python train.py --n_layer=19 --d_model=256 --n_head=16 --n_kv_head=16 --head_dim=32 --d_mlp=1024 --vocab_size=1024 --activation="tanh_gelu" --norm="layernorm" --norm_place="pre" --norm_eps=1e-06 --positions="learned+rope" --rope_base=10000.0 --rope_fraction=0.5 --qk_norm=false --attn_scale=0.177 --bias="all" --tie_embeddings=true --parallel_block=false --init="trunc" --init_std_qkv=0.03 --init_std_o=0.0 --init_std_up=0.03 --init_std_down=0.0 --optimizer="muon_variant" --lr=0.0105 --lr_mult_o=2.0 --lr_mult_down=3.0 --beta1=0.93 --lr_head=0.0105 --grad_clip=0.5 --warmup_steps=200 --schedule="cos" --final_lr_fraction=0.1 --batch_tokens=[65536, 131072, 196608] --seq_len=512 --doc_mask=true --train_tokens=499100000 --steps=3844 --dataset="wikipedia_en"
Each number is 500 + 50 x the weight over its row's rms, rounded and kept within 0 to 999. Layers, rows and columns count from 0. Numbers have three digits each. The size before them is the row's rms in percent of the matrix's.

# layer 2 attention value, 512x256, rms 0.0842, rows 314-413, columns 0-63
098:515564388446546524450558399438503466456496489536476523471508466520444504485550604459463531558499590485499466542504480519447437479407573422470475451465479549465443405442538486634520426525516493
093:534490583459513508503435556496507501487499551476456413544505504502452475507507460469547480515500504485544537392453494496475622572497528540462517443614542512432452587511476443484449518495525584
096:333462456501528533534517559483468548489464475565476571481491523465522526549456493569578523477457526527532553488420543544411526435473518458570550605521435490472589577558526570555516509445545515
099:611522593494603490450491517492500480455460528484403461513496575526508569516468451448560432569492469589520507540487492520532484524521454440538512467525488532519493537526558505517511488535585535
103:474532526509494502493388523511447496475393416503538500372570510477475475485573522446546582496494410499532480446540459495473453459433505466486486526421568539545420518516468369505431492535518561
100:506425419451495519405448575490606504442503509521486471511371564516543496587540436499511536452536518530486434474540445569521458522430525456465465562599458533463532424481508536520531488522562507
090:409475610448478500450478395490371470468468501530483555570466557491469428491484496516491493452481484457445521601504523495575542550472547437481483525454569559490483517581491524541408442508405502
087:521499475496599453538503530428546559428493549408505461455447444446515507460492430484479544496495444461531632497508462573439539508455431470577526502500488524453512536496465437499508529458573490
085:560435604395496419526567501450497520421460513457499492428538494529511443518441484545543473536437498451558440529521511497607512523599577514392431549490529537625428483498551529615493465550535534
091:513469417505530439525512476439481361484585488524488594497415449460456507458388556443508458550626535451539502519499441508512478476407445500486459586553512494514506509569480536503424481476560476
089:550489498368473530435487485550563474481474487432484452521427537458488577539493526457580508498486485542474498516417594498510514495520483412509495489442501553514462412494488509388444588462438514
092:418584511469479525494439465435514543511491582570434495527465442595537487467483391451461517498437516452522465501551485472541560480524528440523484547500468470491583535441396525456480547498508385
094:477604432497541527599514598490521441482508531515495426514534582535497502554551495523511589483504446527496560445530513523466598463434488494467440480489437527453462525394581448579526451491556538
090:541576510537485511516432571565477585494500416468487516456446463512483490519405518519462519457509457536519500511566465480514473544481460519528479434479493479557497459509506459499522509473453459
094:501431540499474489540507463560476459497532539514588520513466607557557542491451554568571524568530543508496592418488420455496469527469526466491511497495487418493504376481458479534516455529463543
092:532566474529453480559517519576507541483530526564551462453429507526486546389561356502373578465476479488495583430522546495503461506466566529495384431553530408502458504433550548458552499557378494
089:495539362544513457517635529490524534531457576463469529531444562584517502440581550475428493518463578530537515515506530436445483495550500513511473483600525508556564540477481431549468522455566497
089:536552427605498488485512446550510494464533502573577441512538542493537477522505541495549485509561512529456513449490466462396579415493538416510421473470464543495508557598520414540516430483549438
095:532429425541499471585501461478533531539522553470474532469467568538523498443461513493472533528468509508590447506620462488488550550560574549558536603470455441532492504423503507469515586448454487
095:468496491465548551519569434529550527432505497550586412515513511463437467525371478554561481505520505486482489456502564402537580400473498504492430568461529553409468546414480468505481508529474549
102:532477458542487465547482383445478552474503455547557464551471470465519481497453438448488523522565643493612535582618508542469477480532476468481567465560491508504537449530507521544571543506411471
098:495475468434559398552560601521505521540526436434566539413490409442513481456504478479423470531455499523541449556507514530411457488521534526477422521407469511476530590529557528541521559598582493
094:467543443577491416427512494517570541556515490560534485532417527522564469415496488548437558503339465508522575511554504582579492542437618435540491472447493514423638496564504445453474544485442465
095:530440476476543557561516424474476544436545524540515437461499558522515459576404508485489588554516579573532583494479526408566492496498522513590429511622486502528512491530486546438539513569544572
085:567504473479501454574524492462530491565487469502497544533480564511508488454471533555526566531542590492455440592468568504421583502459660448461506483499440464521510479556482477537590530477436543
086:441558506512497586537533456492553482544526554407557544418557459524503465517605542508468572434628486509433479558399461450439503450523548463478461522466410575478488419513515567462570565508539470
089:504510467501504524545481556526520489572419429511505535468543642496465547415482474474469451525454544570428530485485438519521453459518460434539539484620543486532536550554520401475545593447541434
094:568538550394488492564487514496600467476471477473506456457584476495524375522505558629493418554504413480429460481571526490382583543489491455481460506481575481507462507456509540417532475439498507
101:591470552483468581499516517475498516533531487562463444469452451589470490545456520466468427477525445509496418579532497547538500495531517482430464479518444529463553459483514547629397543584501523
090:524466434484535528563460499467480533568509476541521498467529523494583565557510478497535544487446399464463534560467481511506552502539515546563493488429543546423513488506492529543379477568628521
088:475460475482487435488455494463437504440546511455522518571455503560493581527411518451445559521638464444523496461479666503578519477491519501477484546436529613428564509459516426577492489508477513
092:513436539489427491479444482494482514520534439480504505520512534446630448537416558556509457536472490525514364530566531507487486536511489499545540588522474491565555425525460510449635444466489496
083:537455541490464429466473488562494557437527463513524474556422495478481442450441472567485501545541610506447481363544627531474527529463481524566561452551461442442578555503503438532614505476420492
088:474476488558404531595520464454447523403564498493548517406565496498437514523459525587515413545432491526504410481503490482553492513388498513555526491585472469558507445595553415524502419573528546
086:530482599425514536543513537406488478602518541461407525493456567554493558492555410525459478582513452507466548455477559521519543535463556446485465548463493462509528539441451491513496510512460555
095:563452557568466544530499502527510486585564554394484535423485515469548442466434499597523507481530480485555490467508471517622500607427559577422495476451499432478546538528517483495403483538558513
095:479490551509539534489462476393555503503480483533566503441595440478433496561428441521498491475518458522498526541546477462404453504511515521455533485567473488444516501511485514518524545441507515
097:426500576425553443410412490490449494456494470527530538606490425507482553549378474489519503477529534583478589501451433528554442479594529527560425492479623508561540523520563521426498536476534354
104:427626489567488396521535473583455465473570475485504479464455599513512434573489529504543511490515455496446516504564430356413509478505437486523473482471517484520460488434464482533472439484417456
113:531463437492514502463511557422536491507543509510567480563497506459512594513532519497565549486480485482554538653516529461435488462541416549459502488401502622448415419459505486539458496529493432
108:503551439562472527510537514563467539562485471445428442401508479486511531421526500571539546589493441402472539532510466548497430517603420476549548551573465442467449474510517469497475507543436521
108:468571478510476502503438597525475499596568496474505502549512504530515542502498506518448478426452508475461501400440560454513441449572532548494494412511566469538547453637585515569501492535551488
115:564508536480459506616531584465562438534473571482377464548509515494514569448484393470467462529502541573406559496546477481475590499500483438529506581472416455437572476446488481513477428416461429
107:458458548533467463476530587495517447442438522506479581553413533572498528521484521530347438470498527386620520463534485437573470451455542428445454500452542467532542609496481472527493514483523431
107:447501568460557542509428534487523528490552398537530514429646502582384455463426520503540502482437487576475498470416488449564561614513440519555504451460435475524556476481483485480581506455492458
108:420499479491523357483519560530405556509434574493480550541521447541536516507419625577527505503501528475357541530518558556532498493514502526463446461581531518449466410520556506504560550483468625
106:497517516555509510449503496559480475543459427422511478456558522587567527512364632420578471485430448496537433521461549564497433580464475446438446514510544497513434537413586534474538481498563524
103:429510596546450466403439448480508576440517472539574499490572584549528483481447504562529625498543592649472413507489514471415466500549504429449527464445408357448509507379558505484477510557491510
111:529572487481400586573569479545510457510469541537436551440525513561475473588469469591456570479480445512575500450446522457496547565518499517412407539550408552538486517542562554527539504468430437
112:563548557602474527491462502488523528436547592580481540505495538590524514475533494445470550587514459495446514466507537587475421549557487530421580500492550441430509490468551494468401503430514492
102:470493581487494448531532513526525432596573486614453537585466481494525524568522526538508495495515471636557477483467455496446441499452510560522537525529510528477469513480478454419520526529422567
103:460497514484551531459549466555516342518494492486559592428470558562477452498511488536586451417479556432405489500445495535421478581536537395527538603536487535537570505522408438510509549546482504
104:558526504551471492497523527555528522532389549498466545497460557472554473526415465517455442539519502535432525468541551459473507552513402475533580490585535482543536486440478476464479504478489475
113:532498546501448555448539583490520627517526394579368587526545457453432502589504513526497435491479502533523482460533478495499505549462543572497459432569495479460442464496458545499555394513522561
112:477441550514534560424469521454458493535580527442542522536475537488521436489476506521534400563511547505479452479463458497421522492484573576558432534471595463435491498558388449427507412504460427
108:495517485399409467546534541519538491461470433591438501485466409490493426478487417507565555508560528463491498421491504472512524527519521568604533495549520542530444430402484518512481541532526484
112:481528489475488534448518516461580576449588598471591473488497494536490448582528495488561429449394563507511462452384463523449514487529507604561574599467489473506544442524488453471516556534466449
108:455485547448482568522517478556468477531454505535506519461524457533470454597511475441472466533553507546534425517492489470582467460386524427461469399540573529471465500491545453480379450551596465
104:544472571534495518469568471478516508555517524378568407576389526458548521513597433448433551456490484460579489518480478438490486338492508522461501501431561499464505489468484556490526599498518568
112:511494453513434559450451485605462532417511525512452534449513621573474447543387454554570381490465504569511508439551479551542572482394479546532524567489482507578429502543466502494424545495475412
105:498427451527511482503520525592484497507392587517518478513502491566487525440479468464482495479495448506553505550495578500493513550525567492427530465441512618500444549552537495535416524403569480
101:584476448499457476519459563575521528503570455471489425481556438494515477364407454489522545514570454511396573514547518517453428525558469466520544520528479432508495398507538618610477514602433475
105:494571419494566466472475496440511460510462499496544399591527552533508593511476518544555541455450550445508585533495512538452488628552525583471505584418534453568518414474561433502446522484507416
106:471401501514595489525589441487593487632546493392514500529561486541482526622535520511497537504598491429565478555522526569533565412548448468499489550565529550469458474561479520458410537492547524
114:530469506423525463537499572519447452559451477456551548512451433489478524529432574456518384594461519451393421515541576521521596460570590466594547548405550559477433601535458515406407490582573503
103:419514437486512459508510509549437390437502443524361512421432489449513525381490557482519481526405451415421532437466506408465491431433553465486541535523528478565459530547459560429468480461539567
102:510426569500496530480457631450539535468525419482510509622483520499491493480491443544477416409519625511467495501496402506429482481466557562445458437561524473465451551543522448581505463510478524
109:434462549495510581488460549480574472535482485393485428466534526498512484524606482499414497419475476413521419535516518516560439501496493497451476553484473553477528441555560544533526601483539494
114:484519400456364473507579494547486572609488517457529420410540503389531490642423462554511432551494475557478503565484550474489478563549460461580510503463514537553521517500525479433515580476464558
103:567546522542362505483448521495404459473512463453485509503551572487475493437519450493511527489428508536546511501438482528521523496459519445455481515531473587466532538595419412533561456513484492
094:500530426495523396571458554551463518441494463461582472467527516550474510565527515621522502479417514541537600484533585495662512461473492453540535484633472511558477550528573487560520573468425481
094:571595520470541478419510542575525570496512486503536423496496519396535469539472586559400542580488479514529553526542463514472547523472505515545517539403517503463459406539534492420497457521525493
099:538457467465494489475476538497420549432455421471524586529472524406512475493555537493478596424427577546532599513596611483440504494520501476473528432571530481586601558511512489471547476526545477
100:558427506526515517545577488513448495511558473479543522480489442520365522486469465505492517437478580437547592535453430490493514516503617502471536549569472490631508490535453492496423513539498432
091:435538623464453446552394518475476434461555494476435458516495478536465556434594491486482506527481524553443445520485516583467422394548529488591554524484477466471516506493478486419507588491437595
091:486496536483568464533541435467533500486416562509454445511459542526482471605493508438516525457547498449554478445353498427526573566475488463601499551557472536530419525484447513444532513544500499
096:385526412569499456546505442458532576531540530459540444430511466468477519500494560506458519417545441470468490447454481509607585437509451494482484559547598545477450600547540423507452524485515463
104:521503451507457569488521517511461459500546567571503485559575456563477469482466505526531528487462485424456457489451540576497491407535431502501525359541477466468507562511545498471535539574453430
092:581487534548519548587578471487579391573502565398463474544460488554520536508473443506489502531528552437503442475439627535451539557396502517535471538527422539453531604434511506491491518480491577
095:522515491489476450498513463491500484537496518448442539567395532517458502564415530530497472421496509533486424410528418543462463598475449449491524556501577495537427445420561490513470476505489475
089:509397518466549443505525555484524442530403544501408479415497483521547490443413498468534510503562460417488596540470554504521519518574479477554504497445576481505530514612467575572598484477536470
093:516496481573514540475468567491503504452577458529527570437521578494529443433481481558558495504492459514582559522572470536532507467392472438410484554460541471540516489454504582454525469435515459
091:473433562541530548451473414485546535553515528531409470533440641407516400457428544593478589500486554599524529560535494533508540556480453497432480488478530462508477363474485563501519444549522519
094:478598602501473521479533474553514543423492490506471568560491446555490566483559349428429538498460570425539465612468537510480387526564439583517549495438489475447518470493434511502450437514553494
103:431433504427509492493440392516505578487528518590516443457508505534473578472558402378550590521554576432530498497446542504560557508515448510544466562454579498514475482550418485613511466468455400
091:451444547441492437387474416496624463502463496469418436493438453467560536486583455585458557519472538500485469509460549509502558511561458462498560508516533469506536465469502463500411514600437499
098:510523492472494445475483581492468437428382541508420516545487524488484418459440600489525567561547542458481437572429589415484462503500466439522534550547538507576464460476496540475545513556506523
101:467398526511524512500416486518578425512510489443500519476476574499489438553608436435559480515456432566426454457526517501396499404419577536495462502543602479450440550488466510485585501525578542
087:514463486555433563499534403478521524567500466546553538500463470514460496501447565568491529432486477454446509520415515468491536535460464490562475500521487567522439515470572477504435496494434552
090:492346427483568507443509437484444602460514523496553504504489540453540474442563501430522561485489568561480477474460535475464573468508535454493497489622457550541543440539373367392575564454464501
092:521507446441471598557555515455495555526455517517522511480572464517459551598530481383444479479470427477523500468487497549578432584495520548528537465545429532494474603510462573447480583556518478
098:422565467474511451547429494452546498550496571468384543539498508464536566371608436499437615522449528525576541473478545445507436552506534465471562537519467500600606620458443473491535464454435502
097:518437553505522514531532538370549506610526577475499517613466523443495498465405545490535462519542579546574511476494525434444470544470517551451510526550493510604486397401557450484553486510563445
099:468572386524482550530436543500466456462563457522607553433445542521543462479496461426536505474437516560481449379509416537460490448442473470434501488526570566432517460396548434498597504393510446
086:469488551395489482630567501577601548540393539599454542497506500522434499533568491564473490436452516405433390506519510460474445528535443522481500521503528598524487593414490499444566537513460480
097:494474544584476533412540503531537595576541521454445474487554527430547517484518435583478517503504449458540583583452466524608503445483475467454486536395433547404518432476469452556390513538388510
085:487511541491529573475616424531544534455470569496465481525595491403525509535513500497613462529512419493528500605524531418549542471602597532552539529537457606458569458470502467416527501526517545
094:430475507559444472462493477518507522499517547450545501520470448607511463474427480492514497457531443433501465375467483490598505552533511526419508543472498494536356575514565425563497480533518443
095:480419540449513569464516534422453416499498480476465515414522567533504449475405491502570529444534599452454528500515501487490462542502627486561488518530372542581442394493455494569571482451515571
100:540472458606494559455465479460474545496448486500500430504559524483527461513444502530451430499421436536602488441521511466433481477514347446498570533626527574567405466566528527438497553536588581